{"init_std_qkv": 0.016, "learning_rate": 0.00851, "lr_mult_up": 1.29}
Each number is 500 + 40 x the weight over its row's rms, rounded and kept within 0 to 999. Layers, rows and columns count from 0. Numbers have three digits each. The size before them is the row's rms in percent of the matrix's.

# layer 4 MLP up, 1024x256, rms 0.157, rows 319-532, columns 192-255
148:521508481477565497496507527487507630513502472543544516439532431500528434454516539530547483505513495520480497477531471503554447481572530552514552556622516580439403539522506507525445468514537554
159:466509506570503388518503461560462439591455497472415550514458475481479490522468503514489540490514550438470530504497518448480528476543510502516522462492456483457494509513526528476484555488480476
011:522447550536484526552480431482514520506476481543575558520545554493446485555468470487537532490527504496499529488549505481521490525484510571524478538512471533500547468467577549530514577524467502
007:475452522479569514480513434531504552495448506545501527467532544448443566522503441540547513544465497519486510431518494501494513452483619476485478494534506483560516489449560455515530518483460454
070:537489517514532461533522465486496588544480437486481461509447468454515506502592475513567451482479489565568471571455538501577457429502432496581507525420508513415500505427509502539511540437551490
168:533488491525519515532493540443413482478543494491466468518549456556429548497490574498486548491482483446546527530510585493510517452489569492501454493508473492513487500531501443468468487501468422
172:476471495513526509470441507475484497480463463475475533528513508499548526467479537537543479474559475501599512497468495483465536553499493507446460552494528478512505495373452536507523449443526468
021:549461522544554472481546500481520556538434399599515514455524504494537537472554474563525469560496504563525545525532535491539489482484528502553537525540475473534496480501479484475496615508456506
071:483502477512527491457491429505449507476468576509556518533495511518452429513484505512552490472483527497533486430476512520372506469534483491527476408510498485516453419556480442499511467478488501
163:584467510528476531457560441480532559520547489542531495454432464474531529502511429562445519487517443449479458461517441491455414504497542509548527481578499497434485481466517526497433537543520506
018:487404546418569503474539493491494504493462543498511476502517616496424525539467412510611503506459576493496451431481475502516491485480580457459563481537587403514491511487504482510496540515460488
116:529494509496547519498499409526473563497505545468493447465418443505468553504499522547591578474491437490553513504478419570476419543483531577456441535517577523430452537471475514422505406521515532
059:510534526512506515477494528513473444530600447437511514485542548551504508472461507397521476448521530472428449481545491502445443508474489566479436494428574548413506490547480446498480504551521458
130:465599551487495499492403526507507502444466471554525441509581473463536432484531546527543524506485534553477513508448497527482422594445504560532492626566536448546448460449482531487469455511505514
119:434509506537505518489485482520514504460536447465455450434549514497477492460505518455538447515459558479525509538492508478511484462475525503568494533475525499533509485413558505572504609489481505
165:541472519499517512519584468456509609536474455501476616562525488554522587544507465515502486490535533540484528489561451477503431531492509515517581520421443422498475469446497494529494442533564431
040:533552418453481498505451486490520453531536516534490426463494462407468458556504523454505547488528485465513449448595473515497487545513477526503465471578497545485466468453480459487518513487529454
158:477491462499499512395473500455484487592481489505442534493510530547547411467486497491449485485499483492571498549547475472469491546546552451534535524475503494543565526518515579444448502409555454
002:427500475475528524515505453547552511466528573588470520490482523455467519512541473586557511525515463472462479548471551508451545444502580476506485477472503508526467454478556423529517521490511469
004:474474532524502523474449453503480403548494528451553503581494541541494496536443502364496510446473520468470522405474458502495527513516493488496492538526549560467508475440513543501500440488480470
093:537491493412458541480421512458446538516444496431455498529610495510470514570455490517420525489498548494457431432528544489565466519536587513544532543466484525523541531488458556497476528505409540
108:562595525515482497478529405533552549456485479561486455527492426487560483491562470447529493504510519498523502448479522482470523513493457537497511585507458502498453444385509436549533452455580523
087:530526468523491514483528514486515486467534511438506509461515468531461457502464502487454527541561499497499405564506488518433510467597563512442491479517550532473475502602448517510584506500541492
123:559539507471439484432439543555509465516446522478525533472446437483512538470491565492453608517497483511456512448498475420466511501544557459537481538519561574527502569472539512450418542559483400
003:536507413444525489537523535517548505509514483523487483467442471464525524466544517561544485536554548522509460616480521494508480508531467506501542453462488538512481469529462498500520543512502554
006:475532546581480547522485476486469494560489543568589532589483495563525503554475542511459506429498480529482569447538473482457538516489448511567467563479413507528561473502514571525490585474535507
017:546480535491475509506506454548482518535462436479472511498510496532555480530584504466500485505465413491492514481536471529546497524498476566507499568497492572476531506437505512441472449487487518
163:487503429519509571458437533404464524507556520464592556523551516494522537578520488520519522477461521484453475451544536503496477518484466520479476480498517434513495482556448476451531511478451505
074:482514492425492498425490464570461507470506427444533512480524515554537479426539440512511463464557556503437441458523513531559499524528417596477572532498553508491510447493570513589491508494470470
006:491490477526491521524454457485510427568473466542549513562443497522544494531519527426528494470474488474491522465496457482605526558537469516508520574508480637495535483435527552500491507489476522
060:469550472533490508512473438470501453469469510453483579523535431503553454496520510441384514516467465540466567439537455461480508490517445503467470538526467519512537437496504520481547502455486444
007:454464482511562510485454446476508541476484492552494559578574585460372475461487471524526487499471485535512511464518510506476507485530613477487458503569587476519479517470529447487524508555459433
085:464504425513533478489473460434471486450529507509548461519455534535461583516545474571538494520480494512560510549452492455526453506473420495509478531502476471576461429535537451523569584438490552
149:396388503536558586424479481392463515498528505433518499535453579540468601480461496418517509464458505518403508491567531499522530399503515486510471456510517539487518622542484436401429543561469507
144:493467497502525507478508460492518423538479431478501526564512433478515477474483505465456497459486439483510511484533432518536479482486547452486533517499521487528524430493501577521492424567515466
021:498454597505521538521526469473483503551409476494544554555570538457504551534479469440525520472481541548472551431576420498539502487494516569519509558524482511518540512429523608512525581508502475
148:475489504474486500480500527518450533528533490503469445580517407500545495505508510539608498486458524514542400453525414500538464441476528489508529399550440468491554521451494542427464462503522439
008:550520511530440485529519502502516479547531403494490475477460432540625472550592528486508484518535446447491502571535526496589511568481436570531508560446434584478525478471535507474450494474494547
024:419519463504513505459481466522477579512487522603522516459459495498495486440491507622431504507468425572549504504498540507459522461528483446489497495542442428579510501574509431491515510490494494
055:565424472432489455525529443518495494476452481486455504427519538491483485432543415454549553500521500521496480481451469531590489491519519546415588531492561520466451513516423483480472393530484552
127:502530457498557461445435485518506491412480415509533517471495561502506500467529527465505474446531545509485510577507571539484477447494416500465479537494437525492491441407456511496525569439491446
129:468527521453445515495442437547499458469386474486450499630555515521479485507580508546477546465501461507529517510492508477522503551424525457493501509482436479538523510508487441547524539473495529
016:510442540562526468459529488456497558518452470504484450453500546550553506546546418530529519549438508442503470471480517488578506498440476465475568561529494446519517508499482469506432537463468513
069:519498514522494503599535575459471495427482496471552521466541481528441525525383519461524509501507474556541475526522467509542450496540504530517495464526532406420460500575471511488514482485493523
068:510515479485522514499475545539483464486526439499477490490520517514460450467450497448498475445541514579565452494539505475503443570512461511553474408406504442430506514549489546555493557485506469
164:473599463424460466494467502491475529482540439485507500430537436422481470465497465438462427491493518459516505518525430430515467539484548525515537523505519471520495509479507549575548484471510537
048:476597477507496475461490444497524489527551444511476511441493447488470485501474550477510485464491469523555488461482526508509532503504553513533515519469522496493393486448531510509492458415453434
038:464488533519535469523531436500515514520535416489547443471521515465479476547470503493503524455526525470531434555592540434518505473504488541561473519497493507423477487461520442506453526564548567
047:471560533481492465483502540541463542533365434517538515564494485467546556511486516552508443455487515536510550503539426538496497446502467549481525487564482470506471479532478556454517468476516480
058:506482528462556475500506467544486536554472467533472582465464533481524539513570441525529516440483534596567481466482506527525513479478466544493513489442513429515503495481460504546521544441591463
141:480488474476524482475524479487491556565499516459501504560435550492520455513470480472436530461510532456492510490443451480456462452539439480505471487494531447432503536535557476580501542498496459
031:426555434496499470479439437477479501487561483474491483460602479505514530551454441514525570518476579511512451612565539392545470505517443561439522584526523460535477454555509480525481579484543434
010:478503424430504462494507529512475559453479515521477486426520522455451458408503500588480486557476495572561449585489508533481459478538567470446551427548558400521452530581412424450520416549499518
132:475539520430470497462444432552492508491588422408491513519455415505520476518552507412490448485572501468522502547432513497459487516549511504506526490454499486570525477512510609489529535492548520
057:440451448480439461456412491493478479504470479514502515552484466384533482621412465540439553507451525450533536516484535487537541488506551451467525483465547495526507434478512480521552562520454541
127:468516600529493507430409449522508532474492467438507484513485426543450452472506543476445551457430526485526570444502439481523430576454568459533541515560423465481579520502493504498520486464511455
036:392567503506482467524477492477460517489475567548544483470515532447492523540471493558441561526511542552575518513553487465466542476528561542455498532491490469549488525570476516486512485500554517
032:475489514495529460518481505540497490473429455525542477521494573457518442521486468552443556502442500486536412487539515486483476461509491482422542464463470531486472506533505543461454533520538552
170:493530450491500524525440549413485519508482600464507512483500465521490552564539448566470543449492572473441478569419543518428505478550559490506475508505555468501490515553521474475438516472534484
155:529504487578423478470498520441506479478507547487544487581467564524429518545501476574483532506487485572493481599516524546506520573550496457497491454505497476544510476454480500448511521539458474
189:490524441508567526427442505456541577497452567508456509498496513467489504547541555535531502420546434516475528495511529494505442415568500481479474464494451504437511461478439489512530491460558536
199:559477497484522487433480451569550534438520514426436502553500515489473510478442486456536447494515475525528513510473472487434518566476492438519518398654454514472507441450463444508542477487531499
091:464542527512493457476504588544428540469507416508447509449500504575512468464449548444444530514590460433523550598535471533502555526491504430550511452527454545519505416578488534506535501485536490
158:516551586504541555518522524531513477543512529508502444492507528434537456538513463585520466485508539538543483499537471493433490435491455493544488474521584547450487545541486548473462514424549492
121:482498445533445524461503543479496583486563537488491524556495469469568526448495493569439494513476492578513530453571473414507586493515515553492481492579536543452489522518514527568483450519523488
152:482531464490487465578507518566500452457457447557507479520507510446524489555478465520482446494551467507566549554566476450453528497465443522462541615477532522538568470494494489509450564508520584
063:540495466512569536501554516551528460512514516491412526523532512476502512459511482520508532523512442485487458476489440486540523443503496486486569539518499513539490556476538483602491519464530403
005:477510561631523528515481482445481570508480491597530509522529480526488496527475534548464510515453449514499567553517495455542544493497583495588477541460443480477535510461605523520478556457501463
008:467480548534513519463448484497447505467469521521558561597532577509407418454444533426475473459451529572516530395523489504444485485518504523529485486596559487475463488540472515483517500538515461
043:479489501588501437499482494505527549474434468503462479419448434490515501533546519615527557588469466490550467613402544482550478453523509466509545523471468512521546429533555372481478510455469527
021:535529470540569502500468481443491521468515531573547529607559519511393413472479554566502457514493506528528560547494516491434462519513578446527478461504594389553492431576456523496489582541505470
158:470481497505520530508500450454499473503489471473597529509516453490515492501550555583433468507497446579544477544485440450478508481511547530516507518510502526480445452476423566405439497518534524
024:421522473533562513475466473452432518490512470499501503484486516483445515520490532489487491492492547486577521524553531464475475466477437512461494523539540508477478515476503513536464493505450522
009:551561470558427494541497505497507491534496450521513512523482406549587448494586571507434483513508419494505550563545511503508496547505394547538486554481414604489530479522476532467468505498541549
040:444569519584479531453601436519460490519466469512437479512487483515543458598465498516446505522534542582518477456514494523506460507516430486453553596447526495514494473487520456500447466456506470
140:452505516478585583478430560410483564527532481441521546504476519527558508432565546434477540488467470551492422521459465536480447508472534509495450465561436544449393489454510492491496499493459480
051:553548466513472469518418486480559492498488420464494554568587484518493437420519509465447480440497459513533567562486485540505489516539462562486483514526557591523471477543491545458511465514485432
022:533510525511555516530496489494510466523471508468475493478565471484484519489510458498531526489496559528554533453525523530425507476536468496427541509523506477450452478465459511558491555505516456
103:523550425479528519491452523535486549410467512553539515473510431469501521430462552530506499460461540454440523534505454459502492616533545489503455510559470557513539529497497531494456545473504479
007:504542503520439476523520523501544435533486455483488500456467395511630495515608524486477507546519413397460518551514526503595530515489430555477529589480426631513513492484488514490467485453523534
023:523444590482483477493484426526526465511526538488526488527519455460485520480448505503498552462528586448494527429524425505463441491515541540500521448550479465493579511444527539495386476506487483
009:497485453446545489501526463579538502492512454482412467432462461461548552512595499482568479578511469484473454523482515516537508485511552517494503478463506611483477477439544433481510450467489489
116:508530423540438495467456501598452473505464544451466489588496554486534469496478545505562534498548548507603423488481459413471472498544487565559487546494457502504525503521514479519565556458545497
038:395494551576484494496496524479440537553528475474486483484520507441523501474451517558445461484545472590501453537568454519508415503481558511493524499419449436500502517524510486490533491495508483
109:505510552504553489507484440456505527493465480506528519563533493541468540534555435495570504501416525555532438479508507506507538466448494545511515550514459457455589417535506515545586571470533559
028:516530502574426520553483437562548493471505500482431516458442434493539519548574516476479557565478406442485532581483540475526530508508455553526489530427441618475520470473567516495497469461543538
008:447522457507546529536489450531541498453491547536469533507501448415411536498504527526531514555498459490464520533474503487479509458533618470511472465474514591504469468477547458528542493476520459
166:433525494521513561507428489456447526490437505524510561586551507546445507519477518494508463468504454523487483511486508546496524519494530543501447446547500508512515418525483431480567508522512461
145:569501457471532494483546465506493488521514522486545489562418534555514471486427501480495539541564491448492495518531413483544473511512462527543484464470528464511512496510485498558484448483470470
015:499555519528492532534482472523510407531503521471517533551475430489538532541489552421483516482520497493453551468522464484491521493530490528547466509450445617519526460472552585526528524461541495
146:480498642508554491499485410461430521512438578520517485522512473473476483473519545460490517469517429464465467537469476508406493509484607505486521572472499491459472464529490474434537422413491493
040:487492562494525515517552492484461527450449547455485506542537470444473545524489520463525500559445578548459531449523461478480487430469561508550535494522520451490516510490461558530525616482556483
031:451399528513571496507502526450483566438456511468410440633444492534492492550504508481543550508493565546459482599487517417543519522540561501493491481540491490477496526494457460518454507478527567
155:490534503530501501510533540481454536614510494425558567591475501553490453502495539463513494444520409518516555509486522494502543462533518476515579540500555507532586522490491476479412531560602484
026:398432532436467496474502480484457394498501473579491508515532450452526579509498456437518609517386528501494456493518539476515469538508464517497437478480469466511561447488483472447530476454515550
171:498483431408501462518515479464436465486549406538508610499518460498512550511525515551503487544467468506507491535526506522550453467487508466535480578563513503506532428443451498521553490426520550
008:446471530470560511492532494510496583448475545546512499458547540446388534503475468592535497535488499563516479467513496499456477457480643476497491448509520386521479507523506423516535521500499462
056:585472482507508541535489474519481521477552447479478528552538512461443484524528482612574525485540447451475498602477541487489481536494533478561445490440457539535503481495570475496489494506472501
014:500460518521513501474464467506500437520461472426486487525482502488520523529506467395509521485451496433470507435460457498578518499521496491481507536500520609455496497427536526502486407446473470
042:459560461475460471540529491519439444475550493490520487546543507517560454616461465478508469542514537508504524523559499478519573509549483509486516538588541554443594532558514529532486503479449556
007:461515551518484549542473493516473493502470581527583530543495523489450535534409516484467530435523532592500527446529437476442490485534513541556485474468448500487519483532523590545542551506536503
147:447577503526472496531497508511500462460520490511488542475542473470510442486435465543442444430484592526512529495482436513495386528508581474455539467511550526514553475476494512558535467493479442
018:484520500502507483484532541530484602450431486462442458422525431454499492450533531512443500574459465549520481551511480527511451459502546526496544477511492478459475542526433486454520433465539509
029:597513503441516479432543520522496470465481506468518504443476524563519469472494492496507474504503515434490511498449567541393442476505419460488540462509532512502471476570478541495488564507493533
156:490563463447491475497490522513479576552530455494510540553570501503486463474505423455491470481511497507469522531489462476406402558484519566472470567575499434534538480518485548573476490555543501
089:474465506535521446473523508534464500489442475493515515566491448452551494521485613492513512510508475528527527510480502436526473529469490487575501561535451505477513547516577495522428495498532451
163:450466459443469458514469454498425448489447378530455511465556432505530484403531505546512511459458424503484508477516520525557540508498492469430448505500502498498573475551508493507543540477476463
089:527480451583480489464435522534498520498508473435517579524547476537539486559499487542481542418409499515472498454498488483491501507483480550459510482415495495493386425564511540552571485467544459
115:544495485479570471510475478547492516529447504507454440511428465437522471507467508526510618534576467513497493548535491469525550530510567472532484470549535446552545520446519530549471535509492535
153:493437452479519586438567406521529511445495547553473489513508531533513516478501459443427525574494492492414537464423489496504480538500529561468495513566431471490566523497536482448449532501466499
169:502429468532546504490526563550489572552549508481469559529432532500461508416498497549553425496462485428486558539468445483489506467454504516484570580523502560421441472473490496490482511528507509
009:504522470591460479542484506477482530556413487505530491471470436512575499503516555478416520537437491507518550561527455488570504520518449534539556578509406599481544504484458582478489483478533559
012:502460501432537535531491464538507482428542561460481511543532557450375505520432459484575502489514544524504465511461490484438472486517602482489486408453614446460468478493564487523526496538485459
034:460491424465516526577492449514529453571544536529544495544471538484497525551477484483559528492522581513471495518507504500505566529506500486502516527482484531542555466456504553516532606509506540
157:503468517534496439507544536481489467499502478502457517567476519500464568553559508524493509503559558470497486511559496474542559522500538505494529482466564456527520498516513441497436475458556459
078:536550553493513536513447519486446431494497506488519551534562396494495498503441571405434444490465501543514533516488465502465476535517530491564462482479527510454522501446526512488537482503500430
024:449526512453559492465476480503483503557495579506566469442513559549442534517442425496547539454498501459534546496481531484448564485497568408508513548556498445564491513491532522465434567478494503
038:439496507546547532460463465494472531568452497531523562555485548470504519457493493540466491433429456611513536419499435533464497498562478441533475515512500418498536512486477485486526524482480437
116:522488499543543497542491522485520475560525550456534459486535482559527481510471519440549461450563472579532556470577560475536499498569527529505504501488571539433469531460546517488458459558465411
008:563415556470557494475537492476483577507451460531505504489541591497475499511519430557568494528471568531521477488538499504519477489461527498499532486539527397529512489495501508493485566515451501
146:536413486507445539501518514574515544480532462471478525499505413504508455512458542541507491499501447505543573514511487524542492536521449475451477505508493551500505467520507644540490546516522488
033:435438475507509491516526460499460520518475516458532502461498488486537499534522485486500521541579546536569589547500513479533545416522493428503531484528518537534491470481494413474513519471546435
032:508482504429440453442522396520489522590446486543474522540498533470531479493483495476496486537508546518471467530455526463525517462582489543553482522423495488470532507530520463492500484509521476
022:479513542503490473538518483502458463506466511475542466525514502517467541519483436473562589508531534490527531530559548455448551442498542452485492562523501563505504485487539518472450577502508524
022:445560493532510522508481485506541472464481518463468528497517393414453504492478563439464524549508474510466500523491486493524484460527548503495484518496508601478470494468505520504550456467533444
167:418513534531493516473506497462469516472490500522535503544464434500491501508462539518475596514503528480486481438572474568505571493433504529517520499490480493490492536458565465543493584558492481
156:509440562488498564465534533486456535466575555463463394473491492589565544492510408413386497548434516482460456502578520505527512533490479517473508478558524506514499486506525514479464449437469536
031:473556481481552516514484518468497467468474543518503440535493489460488554496573504431571520471497507515542485539500547436503536522497534481396502576429509481515446445492500508499480521518482490
031:483511568649503479426436485485538533523494466483416483480470506575530533520562468505465489468482470517461543522487566464549552462560494507462515543548591516482448510502533517476483509486450498
174:451458480500462534569491471428475449492562524519444468483517496452509463440448481510447490516528505517493488512603558484550472472527460422429499456473457531527492472499507533485495564500517480
007:522432528432479516545515513478512436533514523476532480565491574532495512554500419506586517480553578484485461530481488482545520541489489522466570540490545455516511477501495556525485575536471537
006:502584441515462467534489541521523555483480465513454535439498397460566482425565562560411507556517437510523532619539528527492487473541471559493509505498441538560512516561451517470528502495529545
079:506527522470550504493488411494455587504448470462512481558547400493499482489511491551427522514514481470521430449508453484495434475537447512502545545520455503552512480469523521556504519481505582
026:449511473483516430414506381503491547463483427515465471521431481458570534537511395546459527486495536510538563483552531411536474482516509449494484551443472500591461477538530505548494520434540519
010:489456469395567485499529487527502547466461534542499513434512566432411522471499447594576501535481531531522451506490500520486463460499601459447528423530546417557478500538470429499534495520475498
007:466518505487512509512516514482513549457553530573549511503517525489438461488475516589523485491567508547529482536520536496437474505489529503515485459488512369526492491570495464527519600539508500
004:474542535486474500549518514539505451496501518502513493423465414465567552553512531519500516544530472477468521517535486467550535483506565559536486478426397558542527488493587523541522518445539516
006:474460494437526470469535535511463581463460527501479450397514543487462502450473477534501493555447536567552439516475486527493462470492561476455586445552558366487469541556418439463507444517500521
073:474458499503534534479545507500485505534462520480497533523479487536512438513539445552483491513489452509580571493488505467516471449465487463488486500556537450476477479468525529508510565460542515
009:532453494477491512544518453505523548493525491527494524511554569506447485548529443585568508505548468492509480563520530501481493526468520525500476514491527437520531485474538478497497546549461505
016:510519537482522462476525476492513554500446499536508457471509572460479544538460450468534527499533591502558532436541520496463512443542463493469498517486501445509496477476524529450477539487570521
066:487457493481454488536618545453448503572481457564577484501489477501544493543470475493479470460503526531539565470570502481453558491497456485528505558476456494459521507512536496507467497527505466
007:419494501409461506552519576505468499537475511529550509437498527446447511444452514524496495443506477616535454525544432528554478531536552539477567509532511436492479580521413502454545443563500536
012:459555508477512538501537513515546395525500528474509515492489398464511544493486568419463496546539485524448499485497494513478494488537501512477538550493501599511474469484467535487546507485538482
099:571534512442549493543563507530513477537489562500485498499519536446487468487523480548465545430526473447527551497518521582535480447544470523456556491499494464528482564506493486526505548484529485
165:487469601468484561523458522426471486462420541486453440467443542487543553489536515545563537468519485476448471526484504498510479498524485511516427520522541520464480491495433455479471500510529506
127:487501484526524488495536535507504504474422549511525506465470508458473550566506556583508516530384488471495446503450502512421419452494515479502461537504508484575535600519446516547490570472450514
028:501549554477577494512475480492513575485442527544513499497526455475484619512545447453579581488419516485586529568488522464441565454476532469477483585505481541491509449495567536497453529452515508
025:458566504534541453481547509507535470465484500496538487506531430524549541537489464406522541538490498559567534491525531426533548441488431474451533615554520525476442476534524502490441602510525470
022:470493529481538528469509463499456520488443598527567538504514545489392492477410521502480503510428548562508506410515477508424480449504533451504520457577547439557489485538468531482528508532523470
150:518449493530502493496542592523507487501461457473563474590589506536448525530542467493561525528558514591521464563460534549488491474445528548497489546493430551501510540525513440520421477574485457
145:558479474541460471505508492499551513468500450476533446465525502511550435544494523472497490468510472545532465540487504445539478466451480491523550450438469428464512492501540487478524512561530483
009:513475504471467489518506494521514426576484422481506474474427471501621522544584497436539493515515505451470487494512490496628532543505465560491549576490449638499512473437522527488474473458476540
173:521575556548614467494565479421505528567545447537550441409536510481519494492550478473521499522482483492617503457542435530503511508427467511488526474494525550436471496466565445563506469514473540
145:511538477542515555494534470471518534508560472503544454396500523533516553516528501461456449562474530510541556489512533531489521472460503530502528497516549516538497577492488476551520532461450619
006:499423564528535533492510450430492504547509469588599510553516576523451495555451471516561491472512528514490528449535498467532521546469551490537493544518503465489516474447579494531482580506446473
163:567545492517505474472512485527474456548467560528521516558498526541508455438447473469459511393508455492540465572511460479536561450500485420526455436500497480483561483525543550522469534524514508
010:519491485559548461434477506443478542487450474477500511520536511519462427410459547436447480535432550508521534503482493515492466473509479470494546507595575478470464508530412518465489482515507485
174:470481458530543507451509534518473447544429458480482457473507575448523575550490468491428516494560499457487530478525520508502452497517568492557517455497520513487464462489524495423525526490436531
016:527428533541515511492468421465475495535459487549579519485527556529498510532426458460511527519454548493500557448494501465542539498497532496514505527550493521505540476456609524530482523486456486
160:464565496451487480494550533429537453460489476507538495498474497473499514495500522564521505485427514499464548505518530471509527573553529506489377466467537473607484455545473497576512533497521558
019:444464469477564501491486450478479548480489540570549508529533584461370485478453494565534487527481529562529497482498502494458489482513654446488492442541576390534472471532489420501529491541471467
133:467537581417526534464485444543563456523463501580531492579500442422479546586536512519537450466507420472415487489436525469492436420498500474472488516496466486598443420536534498553465577472504466
165:531535518494528453461446551578497450467479522526517511545586502512473461454557477463564468484476523528499551496543406532529490510460430482488518506473455540574528472461429564502507499518517538
066:572462529468522498566524523460501518532428498612556530498507498536521471447505544468536494467495463527579542485409588563612492419542518487453548558512517505531492574561576503442456488526514470
015:578433548497538498462512510475476553454526452435486466527550571518489446482464461456526479512516612550531466521478511511481441495481462512511539443500600369445466481548483540493483557517464497
071:551465531465522511452489498546495470508514534462528470473508500530510511495393485423447509485521456541512521358464452519490477541529512495469538510424553472427485516488527413466451508522423378
080:483497450475514475488484509476457473445483481483515498515549532533502450530436556579553503522525519501564508498467550503534515457545489471496456596473543529606483454539532433464482492604456473
021:475542533419530493510444483499460521512444551481554461493546567502476530545460450481520592513515536492558519499518477444466547451535551480458498549513532475492508511509559546492484539504529500
152:454521518504483506472492517468497514587490549492489448463435502507447432488477457483476555534541441442516498401528461496528512531524531472548551504511467525548525492499485452474486490479449395
021:504467493408538469516537526509486538494389516507510495430534530437418507457507498556525510575453512557532460520517461520524432491521600512446585477557526475531472482540389499455536449535492539
099:507483497522513541540540563479494508415416585476570441469477482391402526505482527509490567507581506585527480491481465507520460506504523513534572518503533564428456562521478360512454446506588454
005:488499521458517470485536534531502539457458487408402473431536457456514512453543514446480500594484524514494464527497488538515470445506550553462570496525537510480457517507433499456517426485534505
175:438473470512510529486505486495553589530565494498518503507473424533459485457492446486439504519550484503478491448534458519529513457604501483460548451527532531504474474494539559523527522503528519
149:505520491494487576499506471514471502527513511474459506587519507470515428485518488554453452434553536526496529496512438486486544495519520522448422504502476426507510519535570551557477541513488481
011:436551487519531537527495474491545463497493567470537566572539465427385500492446565474472516484543481526462525488524477515426477475526539504502465534503530552507485478481458551513562536527537452
041:514485537435447461517499504562450477493493480413520528454406475474479509477450513576566500566468512546511459522525429473468471510465572520545477487456545545415542487465490536500501467437486509
006:465549500564490538545452486492496465539470541542556542578475463504517539514464545488442522460492489535486571486522454473478536494550482509552473526474434569524544490499529596536526560481529505
008:528541501544512485514531498498543466488480506457450500468489378480579555517550512479488526594506507410444554535496524478505527461486491502506503514455440599539524476478537547541498566437547503
172:507466508556496497448507510534517489514506444526430415533483442460509486482509494474546486442490478479480467493488463501520443506564564508557473477486520430508483441385513437498593482505583486
087:546511530472409489471442519582480457518550415447493474510502437511541450495508473462477534501506493466551523561509501512464498546481425423544455525431489528496577426459545492486499527474505458
049:471571516431458475461481532562481471533460435492500530447493438443551484489494549439428474464496414538497505437506492498603425485547499574455536531525440548555545534516460514453559423443492489
018:430495501468548486473459455473427461518509504444527475537500530508512527472532469391494576483503548551522544539522471454511516464539494489484547551501477506492408464518536515518429503501564470
006:453515517462547555522492446527528447487538591530536557583522529474390531535452502520553509459550490497455524438505491489402521472510589478500428472472540484558506463484553490550544561512511450
013:569432499509551499480506483505474581505489456554482505514507600511470482521548403599575503476475518527529466496500528506507490506476499464509483470484501435539503487526514433490473532483447495
149:415488479497429501448528463493572529482561502471465391536525550473501441502519497499441502479513473506482417435500467454523531452547495523477506472506498486538540494528518430537506517570461510
121:457551495523465513487558492488425446585506529474510507522437469471552503423436511523464477531561498509549565486433447494433527436517539521444528515553525458472452527519482467525520490542528481
139:460525533458521481543495482579443460536530398542446519428514520483401463512541520469536501490548450484563497541507477532490465525519403476567474516489559543441467477535518414419533493533513525
092:471559434491493493509476496556480506461509534483485517467467515489479426479575471575525502501503498442466490517463544551411467569503489496467499528497489519535522420567462471488549464495496520
169:552500410563489459466560487482527553485531461456453495452462621504555507446493382552433525520482485457489501508494542515454500440577532527469531486519510512458517529447514551556517542522524460
148:523525486465485514517533511517492530488516546416512545440524413553480507503479468465578560479503552553517473453521435460490512633483511480425490538535514531520579531503416455547453470495511485
094:496434506487471467477504541454467573499520573455522511471475507478551543445466485514439548498538456504529546543448472527424490453486561552486465490430470498578534551492462437532447556567513533
096:503499462485524497499569527462502538575494533548541499516522504515507491461469519497513562464588497488522481468500437542524574481436550533438446528545393540460532538557489476456423463561562501
009:485418512470547475469515506463496489549458501505544457454465569507518557539451411517554527504466589464493484454473482478579536500483531445471574538544503466529523518466528515534483542484441516
010:482592446506444485555509555527537486482505499493489506438471367457560503460555576530436509560545440501502510608527523506499487498537467561499515501466433577525498491556458516487531498491555550
114:500523537518475512578493479551463485467495497460474483490542487474553462522549464477509494465523527513525432491493457465454490471538464527553546452514584496432512563465521511516553539543515550
120:554528446511506479483457519479420478541500459461504502508558432498427517527433475540466535397486556396504459439503446523450467528533526459534487506468487563493494480486544528501526509498505458
148:519531486524486495511484452510422435518478547464447425545569497519544478512556552529469560520459484398477530546526427541477535497496521567507457485507524527475541487568510551521416588545590476
028:582450531463536531491475544488485540471448422487491518496506518383522564486509441461481528435529546540518482469498503505517490479570433532455508532425522476460425538517551473486465469517532511
025:483466494506527467531484495455487552491467538492519444490479559482499497540514467487530554501508556476545539579487499471487541444538485444471493496447501480477469528479497477522456507484577555
048:435518571479548524508544485486499503556468465466472461468491519411582566566491441482567486454492565568449479478534463499560496451484448478501520498480486437523517511466486573499505629435514461
040:459463522579530541497454557543535542514528477453527487531522522556577532458501503480551490441566533460456542562529510494509545497509511475497485547525461520455514517524549486500460512516507496
165:575496450500509489507490499416448495520452544498430567481407514470469468548492515512498512483440532533494432492497486482501522510464510478645585486524524470507546483461459376470559450533506457
071:468459470482553487514490461484416561455483500499464513458539556468477428449438472586503518510452546471508431494496524553540496490500611473489569446489529430543441485530460404504497460503476492
023:494591469546466511562471475515546451509514491503514566528514396459500498525534574509481518500561405460461565534549509491496513490520501564537419526438423644541535471489538523517531536474543493
147:532511484468431421548546513556496498446474487540476498490534458486510538515540506539530517531435538472482458456552430509497470446499555544497502551411531493526443517418523508540436472488486484
007:446492467556508532532477452470517490564502534620582521553448519509519530539477488550515525474501523499478545496508520472512576511504491466546503568502426544549546466471554521551491623489494516
004:520418451428559471488533472483527514511480508495461479506533568496491516475542442542573488609490595475489470563466537507483516466484549461450580509574603449545483462476456474486488534545462508
056:441559530541487522487452472497516476593502506509521510488531448445466441529477529496557537488525419488542540560570480451510518481515539518477511511564532518486468536404502457469513529503498552
113:382551504458480465505403505511476435525529590421513481487522524515490409427492449442510500391539492482494501528520511546488507494564447500525489491456533507473469480523523545498537469497506477
081:577436472426493469535527443521489569502520450555489536535496511462515534491529496574510530490501480458561509504554498550470531540529471529444491536498450500551559439499524457534422512526503503
166:444568471482573501536485381553466554514472459432458482427542496478491425494428437489508485544482552554510490492563544477509463577427477522532440538492491458491469465511474489511511557536504432
018:604426531447499482459510503498478458502508430403491469525502572524549444512532436426562481494505594456488471482472501509534475513469422501486525461530577486440465476498530555502444482489465501
043:513468505516506511494501398536473599458463476563493543454527542445463481487521456580499520529510474561522488503511537503458512426489510524530453470502463447487479468540513436507516492471473481